config.toml
n_layer = 8
d_model = 320
n_head = 5
n_kv_head = 1
head_dim = 64
d_mlp = 832
vocab_size = 2048
activation = "swiglu"
norm = "rmsnorm"
norm_place = "pre"
norm_eps = 1e-05
positions = "rope"
rope_base = 10000.0
rope_fraction = 1.0
qk_norm = false
attn_scale = 0.125
bias = "none"
tie_embeddings = false
parallel_block = false
init = "uniform"
init_std_qkv = 0.022
init_std_o = 0.0
init_std_up = 0.022
init_std_down = 0.0
optimizer = "muon"
lr = 0.00882
beta1 = 0.95
weight_decay = 0.015
lr_head = 0.00329
warmup_steps = 200
schedule = "wsd"
decay_fraction = 1.0
decay_shape = "linear"
final_lr_fraction = 0.0
batch_tokens = 16384
seq_len = 512
doc_mask = false
z_loss = 1e-05
train_tokens = 200900000
steps = 12262
dataset = "wikipedia_en"
Each number is 128 + 24 x the weight over its row's rms, rounded and kept within 0 to 255. Layers, rows and columns count from 0. Numbers have three digits each. The size before them is the row's rms in percent of the matrix's.

# layer 2 MLP up, 832x320, rms 0.122, rows 659-831, columns 0-79
074:133101127128134095121128104150184104141165081127141128127136178093116113137112113181113108109125108113146119142173082155154114111109123113115125131089074121137106143124100106126157098075135093071073134144149098126147136138122143130080149067
100:110114118110096160143104093143183114115116128169158121113147136121159151136187129144150077158110150105107104107131147109129169187107079134124149161156124145139143183155148161163096160134112120093124111105115124093142145135158120138113166140
102:156129122117125131164110105059161192136160128140123054111115135176117134145097184142150113144138145146106120139184163130105134157154098145115180114134120126094125167126168159137111126120155154150114123121132143075124130135127121118133088175
108:134094115158128102124090121114204107140130131191105149146117110124095110123118134111123077119147143122126144143123153124103145125163158093150126136094150116119135112146105155075102144124144139101130110128140126095149115141177121130139099124
097:107105097158135117138125119107129124121094098135130141123106132090140105111169042099195100143125126120135111133123172069142098095131121112099114126086120116140122131089131130124111139099126131101107132112130152119128158137149153085151112196
114:120143148126123143082145185118126135151128136153120149122138158148061107143096149116110150114143135137133162128119123139080099119163138129122147107170116111138065145124159128093138076161166126162138182110123133130097131136125101120129138103
098:119128151143138136127146115142141126113134100120144091173128147125118126128103122146149164159122121112089140140108140101104112095087139122141131101099126126130164130121146150084120131091168110122118154134138135123122137144108084101136102105
116:106107111143175103126136133109158123159118127093103090175090147168077115143083137154137146138133119141117140123141121140118111152174132138116143166119138119086115147133074091160147151123103120087112133117110107186103122155103174140101153143
101:106142142147135118150118169099112155172111156098106173165116120117105172107127106121135136127110144148179114134128081106121142137099099105118110091144110116132084101135135113127126136130145157115098095115095165148137124140131158092102133151
093:109158143118148108145158121115114144145115123144140133173120122135144108076179121091114129142147175107155088124138144112155128148149168161122160106153144106152127165130108135151076190110151100129120153127115110121076111115115151153175112139
105:124114156105128137109130149111108111140139158136160128161125152145114152134123113064107107147161117113159084158111115132147118162140093147149123093083157099128090126139110115121118071068133097096125106153131107167167122154088139154175162146
104:116153136126149139110115165133100142116143090090124142163118124134168140128134158121134118110148081115101141115138153104094106138200119100112097125174152147144148148140111144143118134143122141126107127096132100092109148093128154139117104109
098:153145139136138124111082120141099117148098177124116149157199103104100142138188112151179104171135150110161145151117123121125145135130131118094107108123110077141099148172125178197109154168104112179181143092116153124100144145137096139129159100
103:113179137153114087109121113148107048106146132104145129132111145122161106173140140123112101156125126114081112102085159125106092182139116100121146104135147131115121219126156101142129104135137147125077107172133083086137129149134099132108141124
107:127124134102150172149146108104112130145109119104167121132085123121110101143145119164111125154163114097162151143130081135102142143125121120187157145102145111144127130131088084137129127080103135121150136157163131096197128115146136115110119111
085:151129120113099167120082135139152111132112120138144110098108132123140150124126089100132140074096099096125142169149123102069140151143130125109102131132133137160100149119118133139090146115150131134123165147104158129178134116138126130135095117
095:130144104143107126123156072119098093114161093124108125139108115153142137122134159085123140120121137124096143151111116108154151094153147148133115172115141136110105139115149135174156163125186153122148104117145157110114107140094071176153095161
108:103144126142147136116149111113101142152127116140153142103058183122116107128138122115118143148131095116085116130143110087148106088131150112121097100133138150133129128185126108123125131118121126105122121132140145094131090123123107186165122118
112:127129125122158102111124129095121134105137131109144069091140111161166133120143154161126126112155075134123169130130096138157138176117107139139114159133162174123104116112134148122087138087159147118105137104133080138124125124110135145068124128
105:117100132170152135141102169123131106180140094121094129118093138104145132170098090126128102158105108137141122131142137082122113116147111112136148095110134105097144104160145138168116159076167163142101108128134138131123121111155109158129116096
103:129120136131098134145128135157121099140132116180145143140112131126142155167154104157154117136138162162089111168142123140140121120162142069176111146092110155105121141104150095135151145122103115128096187159085093139151138136103130144126119155
105:185129137139108108125058126127116104084137119134094165117148112136128147081098115122134138168081122140101087141083118107095149129129116102166129137147137147125143143122118168162134117125112111115131107156124135125161137103122159123106095128
113:156153093129147078097142127124108106105145153122123106148111094140125088134123113170087139164131143148153117121127163122071096119155108154153110163123128138129098125167090119136157108127132086142107104127173119098115171126105126140124096101
105:139149130095100122140152126105145146170132084103088109159106129104117141164132143092121126144097116116185138122120108154132160150114112109123133142174126103123125135119085154127103108166153145143133104173133136100166139173123118113138147147
090:146117138127118109133167153155129136167103102113142128132121095109131122125122110119111074118165129118108123140074104103101124164139155085175075159116120171110166149157102134193086103118121163156117099120102101150138113086116129123129150155
089:148095109080109088105146155148138126147158104109114143116108131113074130173111107088158142153107127160130139130162120118129119099141103119096099128176075101128110143103148139152133167104132094117136141126118111105099117145116135125129158139
088:132137081157185116088104131141135113114166142126116131130134094107138102126120155125188140179115150142108113140135159117111118153100133147149133151119096133111113108138091146133142190066114125096110132120146118158124151160136106171094139106
108:098094119111144135165130122122142142133125106116125125149148125134144118129139081123141109152154115050138145153146137096082149104119160141085117157136134108137162134158147121149097148185146121139121153085128132127142136111124101100149138158
101:159114094147102141129098145175119157127126129157081145081110099107149152110100157133140070129075112130125133081090081151097149139098147075154141099125108138143118117172126098164120135139152132145132138129157136148150138125152114120137143123
104:169106113138107086128134079092129096145131069099122106149085135108107147141167149089084089102133146128159128169095178095095101098145125061102178131137127121103162116139113091129127161100173111130108137101133135107134132138092133138123135134
103:091175156121147089175093137078097104169159121141162122147129147158141120172138142138142150165126120108142112107133139098117099108099121170131166108157105137114139130113133122099091112118076141100125136104105134131120097064148132141132123122
097:169118153149114162104119136157130106113099159129095111107141142087141093134145126161129129087141082165179168147136152172165128106149145135095125107137118161146085132117122138124119131168125126144124142127162096166153143110123145102127148124
121:166143126157098115081141093147093140143169096147142116117162170194146142143111121121134083152126141146144152150149158125161133089088162189130098122087139128085145128104149113121106085138138122151129088135130133088137097135140108099106152106
113:149093142144116114135109116121145154154126105147113111160117127158129169144090099160088125147120136145128122137106125110103146150132156148118130103116109133119111180144114134077107131135109132139150150157111141109109130099135138136123189118
107:176149138129141137123154142097127210171107125137113156168112149106108098133156086128113103121108097130111149136138114101104109072113070118147168098156146127166145131114140198110111112151134154166091128069097138133107156082133082163123099152
100:152149178106161124136149178130119091127099101112132110132127126156135119146113177172133121153091091113095141089146098111129139149116070160154126120149095091118130139150103146114170154076114133145092143144139142139150095114135110133116154170
101:117122141112161150136080165128132120136135131079179102127124122056136137152136127127128151103080128131141134098145103132119141118124128153107153158136093119124131090111139140164141135128115095117144128075109120126123077115098145139128161139
099:108153138150088121111113163133117101121116188108131105103131155111145114142161122161141119139091133182146154107141148131120168134124115142125132076123092142156154141087145128120145161160136136144057119154098170116102168136144155120118139108
104:136113192162119133122126141107172143141112130102157145144115135122109139122151120130114090112118110091117180104141125148132165167115127111141132130148126136108101143132166088145121132098120126117160078114089079116136124132147121089108127108
113:148131102155103140148144082126157162117091108149159134107163169152150154084144121154100123118131118141144108141140174140169148137108145101135126156101112160102118156152109141097115084117090148145111162144113131106091146100088127096133136158
122:155072144135145115129132119093109071148106104130157118133141115126141144139161116158120089141120144125134111145115148132147135100134116129117194085137159143145140094124116140146105162132107090114123084158127124122125119170099116174159137083
109:104108153135145092118117097147092102111144120158128143116175131134167120151154100078134104106141145147098161151115121128146089141118087118092148144145151112149116108120125139149116097124131156131142167120081132117148143117073134134131152125
080:103102142123153118113155126150144149160129124156162128115130104108110144126115138173165124115139120129120173133108090121135094131113186148167163108133167127126140144154130106138115175138141136127200105087137104122098116121155118182149148155
104:140148149130119126155125124110076154125104130126171060101101128165143111122141097126122143109136127091136086125119169125157132151107106105152110166148111129102093128113101151101132123126140164142113140166158150166085066117126129169136110152
024:150150127130116099148138133119128144172167110123164133135147112133108153119151143087125166175117130094136142148126162128149122147162140146107110135179154106121116114180108096074174144108122131162133114119121107085149145119123095126106124107
103:121101141150150107113102082109053137134140120116138150129127124146103150105128093136138142096121165099106103120143118152187063151075184154174106157160116148130119103128122148113142148089134140127152113135104129103151127128118134154096155096
095:117132089144076152167136131096168111153151108149098137102144126131132130111144107153143109163110105113144115130108139148142119108109124170126126106115105113134143148076109122122075115141116081135150115132147119088119156139131106142124144131
106:129135128123125170121112110170143144144139130119110123097145161167123139138114143117146129128139159140139110149116150085138208135115131117132151154115108127135127142159151154194142120120114113108083171137144152127108179147092140090130118115
087:097107080130082147153113109111131124176102113100191137184159147115124118124156137106157184158119119129117111122134140097140137143148109100106122139137177112101127140105137111118089136139138103110134130173088126148119130118147131129127115142
112:111114130115114146116124096172157156103111095147144118114141110143172152099115147162139139145157169117132147137156137169135128143131136104147183124094142101151158134122124096139157136110135104103141122145120140139104069122162147108114192092
098:099152121141094150186137109102146063159040093154125139163160146125143132086114143081122178162123093146122129109186120106094140137138126150093103096133127102160148175133107162121114143147195115122158136144141145135136101137159159141110127090
109:103142154148169127106135152154150140122135151176132153078150108139116153184123149128108129117128152147096185109130120087163120114114112163166156103142106129122112135117152110199150127091100163128161132107147137116127094135142144096086153142
099:148117095160137138091118107126092146153157105142160154115136130145080116156129110152107101139127131126094160130106136106135136112152091113077130101199097146125099143126134084163088127119133099077093127125126089113169116138109101144126108104
068:136159124111129122099131104143139130130166111153149160119138150127118140114126118142132167137126078119158096103106128091144098157128147135148146178110161140115127162143128098164120119111166169125103151122155137132134116117108170057096107143
100:122152138123133172132170134206151147097138148126111126128124120114131137141110126085136106140121133120111127166122106110105122121119120111091132173123126179127148129157147117168106169120117048067133169123125119155131112139154146120136118114
100:063161160140144130137182104119095162126144137145135122181141150071104131123169116145098118155121190118142107112147118155150153121138118164122101120118133118099148174174128159120120116084119131128085140113104146122163139167102152127112129132
101:107078080179154127123135125123148112122144122122136136161134125123105117170127133099125164107133150102100150171102173150140128177110155151177142127130152129161141135126102138120162166150124141125153116074134159163144131168150129157097142102
099:148113154109113150174142128113098126093133138093104132154107123139169150135146115067126109114139132143106071064133127143160135118118134157103117146210159151116126115131111121158149189164144085133137110085107103097126151106125143077145135137
098:105144115127108179129099141139156126157091123160097129137093165137136141134134126146130110140143124125148126106149122116104136138161127130138113151123156122125170100114127095114142153128154125125130130110131141101176134116128161148145121130
111:154149136103121143147117125109139147113180105138124081138105096149116128142134095111120142114118142133143111135127142145140158160134140112163144089133105133158102117133135152151096130143113165110125135128145131164153099116122145143123123111
077:113138119095152110138147118102091135137127136107118112126134122161145160144102101102142166138115148120123139143100136172077123116118142137125065125142118182164073132136126133140179070113137137125114138128136109133116137137130157087174102176
105:146136118092149133168134105135082128165080109133109123119105121141093112131090148107121126099110109150116192167109116115145085157091139088123126150156098166198181137099093094141147135194079109167131112100164130104122112138085095099124172083
108:153117111192126108154121173137123146122152176123133118105127097117117135146152165130127081110112174137135132105103146165167171168147184116142148147107120128148149105144133103140102124166144080128140115114135108123097138138143094168142165126
096:174114146132152153086106120118154126152128094135073117116164129131158100115139120141170131113116162165125091118128105150081124130172096117121133129095119131146145174094135107131186066126142160098136092142087109154141173122118152133114170140
097:172128126153108119110156115111066159115134095112123122145131145120060095115105113121123130120136136101110150121109191096143112146135137108142120153143086134133130125101116119148090163124112130144189144126072109129146119119150139116062140113
107:121128127144078136095166083121088113123112081137122126100114173129120108124101193114141126116122128127130122135152156113143105103139126148127152137125096122137142144121138112148114135141115132163118168086168127194096123155161114116113155102
095:081129124134091131108110155115134129125081171127143127090131114122082160195103142124120149143115120135140146132126084144118093091120125140124124139127128146136120148138114108137126161110141126110094112140107110126200099129106171138168169131
107:127117105121134126157134173102087113136106138145101138122105134126119146123141120086146097148109115111104084148116109118102147179165122101084083136165146113116143107116080124143114170175152133156127119107134087099144118142125098100173127139
107:118145149127124115139123136102105102099139138104117124107132142108147151128149167145134147158170136145118084135081136155116143106095154157170142126125161186110161144128137104103137153140101115137126128111130131112154125112111100154082157154
100:125106101119120114127127118155146119084146109091138082121124118118095102102104131071123161122123133129093160098164122137122097100152133155150137096153137137152113146109130141102142138113135159156116090142131110118147143143116187122139095105
105:157126089107122160080123151141116108145141148131119125149103120139127182095133146083136149124122159144205117123068157139120110128114131130143104170127133093125112121119147106139109132148128157133133132099111124119157115114089127107100127106
098:123168088103127138132114153142112135144134093160098165138136079154123147112119118122152136158133104103106101139158106145097122135118150139108116130181108152111113102119136149129128096130129143105141113125158144127124138146115163151027128114
035:131141124113119106121141167145170094154090129159100159154145125144176174139129143160070103141133085136115113105165094108162100141088160151139134089119140131163090145137135127110099095156128098120138127104137096135137126150151128138136118106
105:112171163148136183145131111082128129097102133130147097112160167123135176129060134148133112138117143067132113173134081151131144186117163134124102116117175148119087153105158110154113141094160099138140120094164168116143139120124110115145118127
105:099136137137103127129130140132070157126142137176111137143120145098085147120127123155140143117163122137143103160162159129127135131109127127130150083110183118170127138100151115144137130115114133104172129144103155133119124124170096136110130106
082:125125115174162120107121091118117142107164106157126127129150124146103084105115127128134134151121130140115146036104147149097125132113186118117141137138111067167136136124125148172108145127134097168111145165135163145104162115141119133112109144
103:147111081097113112091151104080121119112154131184120170135096146126167115119133081117106094123133164146131179116128124139106131154127135126144141103173161117119123115133173104156119139177145138125151138103148147148069135131141110133156128117
105:137123114150101080136122146114137128090138117130157125116170150093112138099117110121113143135083132105112117101121124113117156123110117149127127080120122118153089082095119185110112131124094128173101094094155093107149124115096128174131147163
097:094147083148115162106153107176118120165126080133160115119142109088103110126121145155140155135109130103144114109076127142133152164129113073134151084138160107090088132165166146151125110135104115128120112134152097144130107153132125076131126108
105:135154165135147134147176128103085136094087108155105125155160141164087127121128150120107104118107125162122151135144118131114101079124156156118144144139149128166150120132150138165105136099121110124145116121114140103095152128138127121126109114
101:064110110111126123100121111128166097110152137115098130162119145095125158144099142184150128126125152106149119104086091131173109133118189136123147094091181085144102091112131123098107124164107135135092148181139140145124117083139137135093156126
104:142139152120138125101148095187119123109134118129132124134155121093110172103132149121116143136108143159113151160157119170132111135167073121146148111147114122126150148114080122085150120139109085109093101120124115153118156121132085120164112149
107:111118098144099140108131110089139142164107115103115110110131102112104159144122162154131113111098117126124164111161124097135132122143165143138142131146124171113133124116103163115138145077165101105135083119141115124127121147111129108115151161
107:116098100090148085127118114159131156189150136110146166146128065107105171163115112140118137076154154125155142155095156129139111146144144185171114153101128130124163114155099147132116132143140137151165163067167124155158166111114145127142122111
098:103108147128105135113080143088130143143103102127105124135093120155143152150141152153113180105134091090125110128142135134132063178077127136143187042123164132153095099106128140138105077114153130149132099089115122133083107132131163134148176171
114:114131115099174141105140158093154139170118064169136117151121154101093150125118139134130173135092130138125118138123125094101144147101178119177143129114124137154139126120179165138186106103153081088181107112096179120136155156125137117153115150
095:126115149095132129113104084138172117108151143149150142118156155135159142134170119158128109155111145153114133133136135146111148067145153126112139098156132131156128120123153135134178130134124143103135134140149140103133126144073141139166183158
099:092134123130159053137149106105127114125115118125140150070145141106133143108175126140164112098088141124133089143125148154141136090158137159134123111124108148115153117139118107189117070114139131098142141120165157122121115136125155154120100177
101:122166088114121068144120114128111126172121134108104110099144137122133112127125078126110102133131151127098125129118155128156109140119141147091155125140133130127152139121126122106118099113131160104136112126100140144115091113116169159146099107
105:140121125171158114116084159110164129110087192112111102132146118124109139120117144119100156112104117148143115097124183120129082140132092141135141156125169149139111144135139114062098097118087071146153148113186143114140120145120106165145099107
106:097122111124122153114114116103127153125144081115128124151128123136136155108116096151154148105132183128138139133140115136099128094149119094124107116113142152133147116108102103118167122126121107116142156128173057145107100133143127135127102133
108:104120086157082140132111141115131133103119119143151130160134116126123084104135120148152129112141117134140102127136118113167129155101143134142152128161133088134136093136142152134085111125086114130102139091138142142134139128133129145085098140
107:132136146097122150100104099163086137123109138106148127094129136129157175135132127117099157162140097181122146140094157110118102159147140114129162154115117121154134171133151096129128122165124088133130089117175098160134113123126136154133156123
062:129132143139120150130080131159073101138109139109116159151146127171136110161145109128092105094157131129159138130097103117115082126134089156110133128115122124172124156120160137157161122118118106158132110110148086139134088089135113093090162151
102:169136099112120188091114090100141135086136125095115163145095124102110127144141141108124149118141148101135142134118174104144140154145144155181136107123144114133110101104169080123132158125154087115115136129168140129153122182079113122082121124
099:168095130145089097164163136133160179120108185119122120143108118095158121104102115134118125103136142114138107165111153137161108162129127111157109147124107160132157166122125119133115066136126117127105112143153163089101096163084092115127102108
093:150158115177145158188112134116139156158168101132152135127108157146095123112146087155146132116077116101130153107129159148153118132100102176116140122164105094179167113143151151132133120139111126156108137084130149089113087097113156119125122111
099:136105130113133115079132080121121105142112179150162099195169141130110129152167132114102137145154122137074111108091136113122095135086171160119130110158123160133164133115120117132130133131120163118121081138134120103112108113100166108130116124
104:127109129104111135179159114131093184112088179112129087129154106121152140131145151122129115142109098133101114129089149165125145120115101092171110169110123132120116106103118112133123167120115135106188163153099103142165104201149118132139129096
101:086136079105139133143162096143115157091153076117156123136134123149138152107168110120120156098106097160138126159112102125126128086127115130179129127110174129121098118115120136152151178120122112097165125122131120126116091134167145137159137110
099:133105118123120120146101116144146122119142139121148116157163130117106089103157108147164139147099111144119100091165114146155143132115145117118118149121105176119144128099148106065124107171118139128110162152145143095127144132093100157165129124
103:106088136105163109160117120115121108100106138125180147081101132097166177141122101103127069144102093124143114162144138137099124109089136164114110135093125104122137098121097142155151148098077119144065153131132097097115128123067128130165148071
090:147097084126105166118159149102134145080119096094107126133108111131161111134154112122126138120172136115145105134122132131137130101142179103117113182160130120090151114071156111133138118120155074163143156143122106081108129112123141150166120139
099:148099128171159131124093113101128172139147099148129116106119118106161150138122086134097166095105129161197131157124185149121120077132114117123141138111095132089126103122114134125170123095113111107149080127135144153105143092130121118108153168
103:121157167120158164118150130125109154170142149168107139137141100096111107160132188159152086110086107118156138138108143125124167172106145112115139154114149138119133128156179171142095077166120152152178170121111162119125144150148149122105124149
034:112131165135125180145191164133163098096134146118161127104121167130090146127155116099120129097118141108117097124098071130147111119105135071112086155146158099098132122116091126176128100111123094176132143149103131122103145146117146131130135121
107:140155181170180114139150094145132140175130106114123169115145124147130084145154173133166115124129121142115149187151169142097106127115146116099138149165122101122089129116122134092075119127126181131117109162096148159067109118137168169088159124
051:115133104114134129159167145145124131116105177101156116157135100105075143152143120104135145143153109112120110114143133130140109122088114149122100128124153079173129110119101155100198154121130091129164148133122150148151151159113150106171124148
105:130136090125142091104107110141096125128156144106138126112086108152103095135113124153162154149156149121174155131102182110121159108136173153118140107124130087179159135109135098116121118136129168101081106162141178146098099137108145147151123104
105:096159152128160125113119125099130140149129153169160095132154101142150112070139143153111137167121169079142138162169127106092104128165127128115147103137122131104159118129079152130126101110107099104178112123147134150088120194127096118122074146
096:100094126136124102124148103118174068132093129162097106134124141143150142155158098164160139138087157145126154150137136112147098142069128178121130127124075160114150152140122091147132097145142135153137136133107116140109123153138095109174077114
097:120165114156108149125148129094174120164130142076145127130165145144094106169133117164153121089100150099170174131129127117142096115143136090113133132140133174095084111151134143115139127176130101069137167114167084151137120122148157138143176124
089:160117114133148128151121097139088126108156129122114154102150127131131133116109153089145118144121121144138122146119125101115172083098140198081171131119160088122145115124154099093147129115127136119159164114140198104122153116077159116087138112
104:114102145150123152146106098106107148149108149116136164135083108137097145120120122152172171124169129161118127129139120099161116124167103099159114136150119109088144160141104138159085147086155141107163146107141163099176119172119147149131101103
109:144147142133142116187136121110095141158154180123138125149131140158108117166161146163164160108146142128138116134115122132124124095067084180144163167105134095125159151166172146143167150154123135114097082119099164127106166153152097116095135113
101:109106091117150131154136154135147158117153185086124105140196109129134182110076116166124104101125158153109126164122162140111113121084156177110132151152160153153149116117121123135142132128113109131167099129106131083099131149143160101142108138
105:113133162180161113137120156137103112128113162121075152147118129093174082129089152111124111136124084117154100139131131144083090137153126138135166166148191122156140126111104156118096116100123128150099126132099148095099147133119129132112135165
029:126135154106153135153130113155109112088137157143125111155168150149126120098106101118171119148113125122101157136114130140097167149124139126194146174079104174136090150150128152112181141166136134139192121082113113094136071113162108155099104136
091:142162140154111090117137127126144125152132144132142107105145107152131123142164118114141126125142134156158172134116130091200137129130166136140117140159143157094155101130127141148135112163135122132165151128134128063065180103153142125120129088
117:120125154148143111060127088115124164129158182116140102081146101115098106106122121142159111145157133140114165155094116099113081111161153177132144111162118107137144142163084101126133191097096128148155143137149140125084104119138111198127110155
088:142142130119178122121119089091115156134133111154142112107122174167132125079095143090106118127179100171100163152093095145154098146108064160130149113146129142131128110106091153108149114136119124153162162120129128113138123112077134108116103150
034:125099108131130123176158134117129103200139086109137138166122122139134165131097139131116123158104106118113144131111101140155128110128104091134125087143122143137181126165129116094193151106137100158127130166143125102102162119124148154116155096
112:155135109147168105141152154094133149142109106136125156135112117139112126110107153135149162145152097115127098160068109117127094137102102160109097137130115113124144155134126130119109150100126137100144156140125099078091096170087099151153134126
105:156109147145129109163145184129168118110110130158128182122168131095121120130107160091150150136131163110120135133131117111109124143129117140073144096145131130158151079137101151090132138161141107132127157105136116113106126162141125133086082126
117:147152140144159120148130131173103124083132150161073118106080115118105128101111133144156144125131126123134107117162119145137131151157088164151169125137084096158129093141132133145143156136077128126151117151111142118194131170113113130069138125
104:091100133152090119098129129123099121085090134122133152105129125157109114112128150081068164142090153137136114122173154096155148116098133139090118128129144101115131135148137097138118130081120172164131076138132092129140124125127103103105129119
109:119101113109132160132167137115133139101131119122153131160127089121128120127118125084103130164143113137186142111137089126197134133087108158134110135145133110136144150137147145125128110133107127119120192072139110134160132123138167138137118115
098:074187160130128130186132126102161111136082115123086127104129157142104122129156132120129133099134160132139101114112144162173095097126137123076100133168157153083118155139128139162122127154110135123133141117154147121135163143147113147168141111
112:125116129151119124095126112072105116129161110081123146101155118112123177106145118153158147062107139153102130124082128183135135155062138145160101143130099166128157140083116107144162133137174116097153109125134120076118119181100122120083142164
100:094144117129105113099138167095101130098084141137160133136112140103115136105094092087117103113182151124128124133110139145130159127126106100137133139132126101127087148163077124136125143132130104121156117131141118114146126156100138121144140146
099:155139142077115099132129106152161187122142105137142136121172144099150134139116133143118147131110142113127159122113111119154134137101143132138174146104165104163123158132104132117096105122138130117114076147091138137147127074156124137096146148
104:149101112154134099104137121141147160164134124115125159095100147115120172148141129111133113158115146141166124092087134127137136130147132148157102142155113075134083176142111169118105076150127110156154106109118102142123112121105121124099102158
105:106127089145114123141111087159108157137133163166084131071183132120143156107159149126109146128130113096112140150146109158108139099132111087134125165141178154128160138147124120170136081137135111139134145125104126135100102134133125091116166132
059:163128117138146121108087136140113199149149120143159129148155156127124129113162168141111157150123107110147155174104100134107107108136134136135128164117116138132145101141131092164095149129096110113094144134130197094151154149119156129156161142
125:150115108096106100117087151151100116090177141135104085179094121132137175115161185135092106145161115141143139148122117128073135129150085074126179112158113141105112122124131151125158108110143135083127135127146123087127121100131127168155121166
106:092113154144145098122094117149136124128139116137138137122137116125135156133093115115090133139132104164115127141111142162108097124107113176148131129153109140101169150110117121152155108170141156142128186165143182102124115127108128144131128103
097:113132111161180111115130148135083091144155115127154114180126122092093123135128149118162115087171147135083109178147148094143146172152170115150114138124145139169123126141139173099104154112122122156079136157122174110129121128144164122144111111
106:137132148171128097109108140102133140114148112148106133157152152118105134108139111110101124102133115144123115141113157099110154085115129094096134154150148107158141123149105143135143134115162132164132112121169160162074119127128116127113105125
097:139119095135144134111141077147122123139123138128115128113131139115131127114139129144130119135145115114107103141065184135148123146128112104066124120090083162168134123118122124143132124116138130121105158140144154117144157103131141144117157128
104:119110154117126132187122116104124103188099141161150098139129099117169186196104114130137093116113113116148141128133128151145141066099125112134116134086127161117129154102124153118149142110109159184159154122176158156146141119109107117105155128
107:087135161136168148121121182141136124150124154126120123148131080157176142139146092147099126100106128117144089148120157104162116123164179177135144108133146156100110131140145131134088146166104135172107140143120100188133125080121142090123123111
085:147146151108072123132130097181156129094125148116138113092096139107130114120142111143110095136181153101112084098119109151125102122159134114135098144126075129143137143139096138107131100125142096129203118121103160146090130157113177114125119160
109:146113155150139094107116133137141148134136155074168099120137134118109119130151075148133115143142114104138079133095120121103154133178139147103104125092131155125128136147110076123116084083151105137128095116106099137126116130118109167123098094
099:111085133133151150160102134155160083175156109166134115076160145130159125123094103135146118075149134094168148120136148130124103189165107104123139123134180138140092156104114140119155130179153110158182129140131089130126125143144159133159134130
109:126115141069122159148102167115162126115130156105115149141163143124096161110165168140099165109129122102155111099122138133159171084115108122119121139081097120113110106120150120082138111106094111144138135131107134111146112125107129111104132126
101:140166126096175125095174118114131134137091083137120136157117139130173151143102130114125136107119119079097109077144108107152157075157119164126189134119136144143126129127118133122090125134112109128103138143138133123092122143122107092138124157
081:127157120105132145157152066136153168102115106131139124106109143108181124131135092158131105126080169109100127142103108116191085116160160121127150144108106100162097101131090106133134174114138108143111151127113157127110125126115098095098124118
110:151159124114121124124116160151143115127151129108140078102091127086115089099125110078129141134134056121116131191130139117141091132128103119103125154092148162141120139143126080117119147090118130071120127100109107142106130135145125144075141109
025:151194118132069104124168123140110143162117153109175119157142142126119142108158146134135114133135107119134121107103118157124147125166114122122138135134127128107147172115149153150122136130138120141151103077131151159139160133100072093129105121
107:183134130108121139107124114130119118123141131090089124106085141150124097101156112144103122101130113091112105098141156142120131108142129090152160147107116145109149170137129123131147117097100095163110112156140129145094160112139131082110116129
074:127123103101111117110107148150146123106082119130167177135147183149126123135078109108119145133110156125123087096127142156064121094095134128096110120089146155148106183129149126114112125131142144145116141167107080136146072131126064120163138128
084:107117123166129137126150102117126131109123141151132132136106135143115123117134139125101130126095149125164148141120125149105154122079173156128096151097123125161119122121135104136119134135131135121095153083141142125118151122139124091103165162
113:117105101126174121156114091115183126122116132159144120113131115128134144140155151140078074143156122108125150138184183094124075127119120100132102103185135175135125121168117152172139140131129132135092126140129149121154086078127160126111084122
096:154141150180118084090116121105100140100132070176126113151140153125103147133077121142116148155148141114100140106120107106127136142129145106099144094124155182121119071128138169144153061121098109142126107134140093105140119098120138139121162107
076:118136154124117082136075129106115116148125145122157111136103119122080118174155155157165182140105141171140088134136146158136159112135135120105131127101112135136133119097145113126134173153149113104119123146147119108106171107121105091118111151
117:096157089069097154149151166105177130131129123081133118124110126132132137117113123136110121139162117126126126144138149119110096156158135118104150130120108119107140138109122145084110105140099113123140132150120128163157125151147122110135127134
046:133143094092135084138125083134146093138147105097130103118123115085140124129184113111131120150118113121118126089132100120102121110139105125096143137090148177204134107112132124140099123140107126113115089070121146133115114140107094109102152149
096:094098152160107135139114117119120179086137118122136121133147133151098131153180136135165104115148108133116182120158170101114111120136136123088145146126078161159117126118135132140081120135084135108162133114089122090176086159120091071127080076
103:125149126133121124085157120173121093169124159112079146129114135124112129115123193131109090151120119139145122109127163131155112172102129188134118143156138133184147183119140126100186100138148144136076137103118156130123107136094089108139118149
109:175142138093112124133093124135100146150143107143148121161090123139087111151100166116161123127164155117147136154162197167121122135092139123132113119149109082068142105148141124173131083117152091139120091139101187088098093162143136116119120124
107:158120104114139148141118160122104129120092172119138120149143089135138127149153141118149148172150141106139118114108112151142105108131133083140114105139159096092123129149111134097102129136148101177077157123191095175148137100138106082083109160
092:108121142109083131159156107169111122153133117094148064114108154122156135142148129127136142138107127162106115177095148150102166119102122154083090118147123128181105181148104127120131129196112111116093139140142110161122149102171124122135134105
081:154138114116077178144148141137114129092129153107113169122149130154097102149129131120118168139133094117107180134155122159051142138128112124147144129102083157132131131093101118093145120157100136161119120152125103166116148129095146119120138144
097:142144126098136173130103148119131095145172145122109147154138131119083137143171113150138119126159170109130164121132134120131095118106127105108160106127114100132119161112095141152131115102130140118156135126135108093121128152175145118102089145
102:155137168144136134123133140115197140125113089163137152141108072119150118115130182092119145127143124109104099089161150119160114127132143128118148142099160130080124100121146154136115140114092099131117147078122109121104125129126083100101123118
108:129128139156124159169117137142081162106125134123126146128122122104200122160163112149133125084117135156053145099194143134089119131135150145130117156137154179166106129131141086113081170119115107140156150151148136118149143114112156119164099148
084:160105137165118085176132151132093146106162103145110142119093136131131112124135142128137149138143145121117113065134153136129152163126125148145143141110132161092121125137111152126129077135124151127131149088169134169094152203151101174147154112
098:116138145132149142123138146160154089092117098133141148139099105162156148112122139106122125071161178129132138135102124114141124111139138120124123108130114163107133160083130092100116145157131139133153146157152123133156128119106153106106078093
109:123120140107124122174161113144103146140154121126159143171158182116117108139094138113126119116114083115129148124094106126131135161092143142134145146130164105085122101125158155113101114142132106107136121123104119163139104097092161158107133124
088:120127125072118118141140098089114121119137151112112135168093125104140122165149091165139099137125127141114101132135119122116120167137085159126143116137144097121111133147127081107147100135139116116133122143132155098183102140125134134126142134
103:121097097162107124110143105091142141113118129137123189122161141101113104117132125107164133109172116103138105094140182122119121117077146093112110136149114135114145133153160105117189174111101119111118137115163115142096094148098148178194154126
104:148152090152197083129140113115165114158174091118140126150105122133129121126094102108091119091094146118148098115135161151110142135143160141115136137126151113122125127174163154142137127118144114131154121156164160102114141118090105128138140121
104:114111122179130151125084145087114110116089151145126194121155120160107102111145121078201097095136110096131116117132103111131141116142165149115179115161126135124135138158156143145160101127154119135147101128117151110123153159130145129122125139